config.yaml
n_head: 9
vocab_size: 8192
activation: "tanh_gelu"
norm: "layernorm"
norm_place: "pre"
init: "uniform"
init_std_up: 0.0296
init_std_down: 0.00261
weight_decay: 0.13
grad_clip: 0.5
warmup_steps: 200
decay_fraction: 0.729
decay_shape: "linear"
doc_mask: false
Each number is 500 + 25 x the weight over its row's rms, rounded and kept within 0 to 999. Layers, rows and columns count from 0. Numbers have three digits each. The size before them is the row's rms in percent of the matrix's.

# layer 10 MLP down (transposed), 2304x576, rms 0.123, rows 1422-1471, columns 256-319
096:476508515520479507474462472482532502481451497523545459505471487478518517490511448478495515496465491487514470506508545505463511523507501486460520505535517516496511521529499535473494505489492517
100:490520500502533507488475528503516513537495493519442512447498474520515505462519491445455487466482467485548504533489474574521483501502490446524516489473485508456490488507473547513510516518496518
092:506503475480511515498494533519482501459517500512565509510508483512522486510472517506562477497525534489514486463497484536508543475460493516504462488454495493511509508506511502484499457467507518
110:538458536526554509483527553466480528505493558474484495491483508520543450540438497465514498479447488514513448502494476529486535496496514528482455485526473518503505471506511484495478504505464501
103:497465511501483501510494529506535499475509507500467495490504492546524541452553489527496521509525496499522484505528490469492495525522480460528534518540521502487476518492505502478512502529452464
099:472496496507452505524469484461497504473525492523504548488485510531519493495469529486512493546530497537511541496496473430526497471515478491501489508496507463510572487519558492479486535477509521
096:472481495510466497535516486495503451448485444505537553534520492527533484495498479493493515484534450495522484531473498491552450487487486491531537475515490471533500512531524481457523505512553506
093:460490500473533506510503464506495508497544494497470564504499455505500472470513460514527538507509474469496498510484493495491475507450505504445541487503500502431496521523534478476507502459531489
089:494503493558487494529483496480489474465532532524512492459495507485466497531502492476520484475534513491503523481482514472492482500509505517508487509514477474538496482511459516529496517497507483
106:490520491494490477505540485476486461524527532532486502534480490506499485516491464512529484531460524489487503495450522458435517486497478504481505488485497512504519502519515539528534491492512484
098:449503523554454507483459503512505507495476506464498493523471482453491484524513507498508464495508488554523487495475475482495475509531495512462501491520499553504476508510439482473467498492439480
090:514514501520437539506531459548480542480529515492527458501500497519493473526507473524480506493537484481497488508517475502506516514502479505509541463482471487531499494511509494512487471534464469
099:511503455468503512495510479485473459473456551448523496488502496452495431485477489515537454500497526535507493503507500477540489490519538509470549483532507464500455536507494505494484524500515522
101:507495555505501504499493518505503514493452526471490508498462521454490514499488547543497549503475547469515548509492473514509513439480502522505495531517499482549518471492484504469521517490494520
105:523457435467450512459536494505497495543505479480499491511532500514512487555528468518488519500528495504491472563477539455524489514509526511492529478519475481479517548492504497502495496509519520
105:505501525534468514513485532464508504482493496479504509507525515483512549479480510499511491481518516508508569492490444501464508500488492483527511486457524522469470513486488479514506483508493499
101:546491454490471493495497492484508495475476522522514507531523440450504511494476454507464511440509475479490481467504531508486495512503483498506520501537539522519516541547529490517477468502478454
093:469515514504500500528515477494471497535529502499472492496497470454473471472464495480481506522518542513495518514504511467487531503482510541500515495513525536474486519511503520522462507502509490
100:472505486467462511470512490480477506479531535518511434539504452499532443509500534503508506491464539505461456489459473524488532522527525516553540495499453516523514495527493495505500472492506476
102:477504489500543496500465499448466530516471482502434492502507498563508480476446491485505530513527493519524530479501473475504551523511492497482455518511483498480483510475510482502459511524542471
106:525499547509493471493562497496488481517516508483467527468491539493505460567545523502447494508494554507474480491481495454482459495492498467486445484470489465524513515473509539509475459463458525
095:517495546548499525480486529517467527528511518588505505502485482444475497492470493493467513556483488472526519502490503505499520515529495472507518490521500527503505466472463505489515499501518515
097:494504480478491459470503473529502515479518516506475519477524506508507501519478510497523500502482482457490520480495562436502514495544454481499518497495456475502562490545518504496527465532514493
102:509511534560504536464499495489520441451519521501493508469499513459523484547515460507477491471526535531507449518491520533525450510504490563514468493518517520531519488474537466519468531512451472
097:505518510526474504493459480524457484488504490497485498559498514505505486467495508549522484520501508484559519522460493465500512511484474478525521461479473480444461472467450477507521482531502519
094:518524509468501505508502510474528525460501514544481471489462480511517520508486452458523533499526492488489460514508518489483504535499496456501408538471491487507467512481487474497479471483480517
107:528537522509504486508532474482484505539503524507471475508499484490477513508508492481479521535483536475498492458479487504535505498511505524504493452509534478488471468476522505489503512518533514
102:466481510478506509529517534535501520516502536537481479436486530532499456497498505513506447503541505540558500523483514497492452497505527499503514495497518513481484539479508498501524489478464489
098:515500505509488535507496516484471536488507466515490507500511561500489472497497533503519496547488488457482528504497515508491461513453530508488520451502449510476516506528509509475533474482568526
103:499542532517485524472526520524556508511506497490515507529514531465506497500510498550451530530511501466521487504498524489481484513527476488494479503489490494463496500494454489477466543481524515
102:459538498505511454520484479528496501454497564520480501501491486516527482482509475475496483492516494537479492475515504480508481528549503493475485496462469524496489461414493463535512486443543473
122:500514489478512515507500494483536532493487550482491502464538497514500484471484510507474515501474477504496519482480499515535479486475446478535497472514534497473518500465494510488476547550546475
093:498511513501494491542531498494476495480497504477483471519519476518507495534505526540519498484499512484495482502549466476513549537481490495473502492489503497478496541492528481466523510486529470
100:522521495480467522552509499509496466523442519487498485534495547485519474520497494508475483511504548560499469535553519501499522476522457503486507521512530508495492511494553512476522526515478498
098:492482505511460468513478543488519491512487496473464503485463527531506506475509487445493489553490514476500539476491458490494493507496512468469520506505515512485480505511454472502483496527505515
093:489540501503492550456492539506538520514480501502464477494523508503511483512504506519528476472466521494509474471463464495524499524496496463501476491504507487464494509491504511481482493512491531
098:478434517492440505464501493519488475456488542546477492508519554503578489524520491435450520471486475519483492472475511471463525482493493488495480564517490539534464531467482470499526484528480514
109:557511520544515543528487502516478492513516494461460526507497532493489435481459470503512524500510462526505551503510479511486436508489492520483463529479534444504521453465507509446517518512502494
094:527508500503514473472526459514479496568532494500478471484501521505461491489487489526510496496510521493508512523464479490466495476512534503461526493455504549494514511494492485524452466477472482
101:521501492507512507550482493490533509538473540543507515472464465468555524520480497481492468530513476501482500500509493499490518485491514521502478468495509488491499494477527504474484474501490491
093:485503509501498504481530516507530516476506494488516539482484521503503534465500444516545538509453458502495507492492487527481500512468491499540499486492535478478476522475496488507455502569498491
102:475509493451465507516494503491466481510492535537519545513500535507505485495526462476486511495512510529480508501471521457506494493510552507523528475522549500512453516462544468493553488504476480
092:501487504504480473525557495495508496519468561513448510468495467530523485536477505474481493481485504468491481496463553477541491495487532494520487486476481486525493539480457445540524476508461537
099:516509490470485461538505514478500512523546496497546491483451497517492486436490507495506544501500508476487497479482480506526513530506542511528504513480524525481501498483500470476534471516484506
105:434487528506512521486484495477457528531431488486495466512503470455470489491515502534504509513499515510516526485501504484490475475518558491514496479507499477513497499489550493462481474458503537
086:450523543468482492525568455495536530509517513527436484508491506496537502519501532515519493467533489459493492473496466489518512495533510493505498481494494554508462527501527521488510470502482552
114:576517478553468475484508464492503509521481554534520490512517515480502501516527491499543504491513497462489547467470486529496489488519481470500486485536524489521483546515549508493516545514496478
100:501486530464486519486471508516534435517478471501474449498462525478496522526503483513503485497531500507511548487497496513504495508498475452549482492512517464500531487490491507519496511545509493
107:489533507533516480448499522474473511481494485503500482506500474493512478473504560480473481518530515502541469483474482499503481543498465514457424501495512489520485518489514530556534485487516525
100:511480493498477520499505500487509490436497515456488505492496482509536536532506412533510509510499491476497476504523523495508525498480509492502496492508487471540473541513567520475526521535526482
# layer 10 MLP up, 2304x576, rms 0.112, rows 1423-1472, columns 256-319
101:519484451480463475482458507524549522485547512535473507493512535512520507502481501519489486494483496542500539483472491504519501481514537451511537488498505503463492532469513554508477486505526578
098:475494517472508483494567517540470461522493474489496551467492497511491508486479544478547530496446501491492516523487533497512530506498503481515469484487499488473504520532498530495514536506526480
104:524520502516462502488481495509504510512463517479469494473514452535440512526543510505468522484492521509476487475485480473491518490499526476473508472510514517450507542522479475478480490510475492
099:474462527498498476472519508493513498470509550499515486477498539524506505498491529508469526489481471516509481504503537541519501441490526474469540482460459514572489506470503455542518474516493488
102:528484486498544514509488485551519514474509505500484440553533474503482485540476479494518477479476508478449499471473482527509495485487464480482474519505523497503526508551492448517490477457522461
094:470479489495517536535491516458519534459479481479482500498508494488471496476500486464515457504501476519426500492487529470499474496479490521519530459497533512488484498511520506537505489491495545
102:510490496477489487479487539506528499558487511517548521547548523502484514555495487503522511459530522513506570519525460483470484475460515527509490511491482470467483495466517514533465522501516495
101:480502473501508527505501514527534485511488540490525494521513496492436490479504523503523492505463502498522535494498493524559506491505507524572504485567525497459551485524519482547510527517459537
113:525457507516472434477466494481490516491524509555499491512517459518489541534532453506503500528451512525512512522503478483482529530500491479486522521489505505517494448487517507477527493471498495
095:476484458455498492488446473508514506438533505479492531523513481488518551483516445486531514526513481508477554494490490493503499501516497511497549520496476525518522502491466502496467501536496504
100:531461515494489535493500453487534479487500474512510505493540493522498473501536512492442504528483459517512521473536479537512532483484483476509509494498500518547460484509497490507520456507500471
098:487504535480465518507530481526496513515474484511536474539481488583509523525509445508539438500516482483517495515526532469514489501517483463485517505505491473471474498491477508517473502526494514
100:488489538502510481494488501522512489505468529508507473515441427497482465522520498476522525545522529485494527484513507495503514527538509509596481575498489518520524469497494517514483496459462498
103:489467501468519479565510520507470504487517494542497487522505479508477475518529537538510466491506544565489463517483490535500489514486502496458478477466502501498495540476522501526503547528504432
101:502490514489566536489478515537524477496526537511532523538479490495528482499470472526492506524444501548496499502516479485477498474495477421501525512523495537476531505520517516514481480535524484
104:505522491507484488482514517531477516489537517503504513526503519492475498519486442468495518459480499499491497510457491490483485515503510512461538521486497506538505470486550506465511538517527482
091:495496497494518514496477517555510530515499518510542510526476513509474524468461509430492482535482493515487502472547536541500501529488533488476499512459498508567550507520464545442501537459499516
098:468515494453486486459517494490458536529539501494474492529502493503493524513489528506488482462507525492528527477499509516509530521494500502493492508514501511494472472465534492462511468533520504
098:466537507452506482518491442512476548521476518501504511525531457457506531463507529470513485473552494457558480519502518532516491486465494473464500520477525517507479506500517512478500489509506486
099:492516523502525482527518490459511516479515482501485482518523492541518487483467467493454500455485473499541496522520509506465489484511453514483498488507520505488539516504490510514524488488488476
093:472524489524498496513465514542469527503499514499506517557500507534497491556482519475495505530503479507491520536511503510492478512538522487529508491459499465496468504485527498511493486511512472
107:505451490504526517482489492438511521473516519532486482487475471476500520473567555435507496499544514532434496470485527468482494471485455461498503498517503474505494520510477503494508475514543524
094:513492474512549531491521545497458498513521490504500500480513480443487530529530533481490512493468478463487486484460530461542466488489512489520495526474523520480518510473524514489503491505481485
098:514489470485509465498499501476488541494509518482500532506501486504521484470485499536497455458455503494500498484521569499517469477498492518464443522505494502469518492511503469492541501500487488
102:485531504507495489508495492481499535491510548539480516521495477502470535504511465439508508590511505566477468512508475502493514516530472487517470511523494483544522508493499487469470520505478511
102:490489536530485507490505486535503452488513543451476416507484528490503501469532495456506488489507476525483516513543544468468452480506457499515487457458496486476456501529493508488406505516540483
099:479507437481509522508526530483537542453462489526507493486513477493497493474503540522509493453505546494517510487558515513525531461501503467498501515501547470462489481542489452481435517490521510
097:511443535507470493502434508456447516475564495489475509495474506511479524493501495479485487515509502486506526537519515506512479499518483522495498502451517472531511479519522509498543496486532487
104:505551513496496504504479468501499470510467483480494528521532530450518516489453491516477504507542485514505531498476446543477497481473498463557494504482482493529522557525517511529501502518491536
093:469491497545539514536497502471512470548529496497531493509450510486521478487479502477470529543482489546486557523505481446513495471527562491472518441457509513516483462494524521508507510493556483
126:492523498504502521488533501513518535508492513519480513515471483483498499511474553539517513524511488459538469554474474508499533484519500479514506518479495463449470559514512488482532455505518513
092:496451549498502499507483520481514517487497508510502561490498512477493517478502506517541506471498493516478472484519507415511511530515471445500570535502511509501481496494485490516520478536518491
100:542532511484504470529479519501461519499493474474497499454474512508477518543524494524511498475482508524481480494503491545536505450493520490548495516511517497494539510467535494533487501475474468
097:502500502504508552503469512521516487467510542538511487495494486505477488514460501522527550477511524512511503488549476452482503495495498523541455473473443518487479545488506532501491547522554504
097:458494526527484529497530480443503509530465460505474506569505537517537485492485500447448481470539472530524526496480433498554482503496543464479458458480487492525538486472488463488556500492490482
101:510483569492509511498523485432499525493459524505539485525490478526491517518521496494480476472532482514493529526518488512505493507483532538500511515515523491521507494552471550462462504498484546
104:466461496506495558517492444502510514527515531512493485498492476497512531508484509486577471546465507527495470525526517487491504505510507512501514502465542521509517496509484522488495487466507491
094:510543509519513505498438503476496506577499508484532536510558500480508521510511525488511510488504467482485523507463487518515489512496511592502475490501521484489528514502442528470483471500462520
098:534526486509476472513499490478508515523487491503499519513503524478490527525502467475493540491498523447498475514501497497489526479482515493514484496514503474505492524453533529444520492470503490
103:501528514480542515480484489448511514506527487496491474531508506499486496500500519498476488519495497503498501480442477440521491504460504503462510489495482448525460494497497497478523497469506465
099:512485503507511472489487532451554525475448532510481531506480516471470514459511489531509532519486504492538484525489511454485520512445491554513538527509514503494482514510486459481475513494521498
092:472447489471510516534506516534512496473545517498537491485512471498542489532489476463528516450480501503507519509467485501521545498536489439504523508483525512489478491525530499484454461494497519
099:505507475512485492532472448507481496496504499496536478459533487453525519479517478555553464485492470525530490493538475490528505537441521548466511515524484507478507536484488521492560502513453552
099:463515466451511485504504486502490565517440502563489475501494467509528497509448498490512461513471484504522513466511560505463477522515503466501452519520457494500456516430477487498494491493482505
098:489462514526451522487502499504460499524454524495538512541496519500478525495514459551539485525508442494465542480490534516503494481478508464493472536512536483499502497546529469509480533557484461
105:510542504480530488498507453539501480512527522545497576493551514474489523518465515507495513481505493517500503454516496532483487550505536462517494542536484577541492482501524465514499446513512491
096:512493491468499540523486499461503515510487521508510508527484497518458519479483521508503463547505459521474499531526496449506509532476545498510562495512541491519564481505471472437540496484520538
113:539495500487446490511501473527507502526484514520528479535481520549500527509537527517475493479526472508467517475499472489491457550503487473510548498476549524489494484479526499528530468484516498
098:494474553537500479485508497442478511442501473465520489533502478562497489497483461524482492545545490461491469468499518500495484544504477474501526483497502503515491512486506526533511549504556514
094:484518492486455531461469515508509499491506536471496496500505452504443518490512487526506511504516510498478457510488497477504488499507501508502516550523497489500483547496500515469481511471500463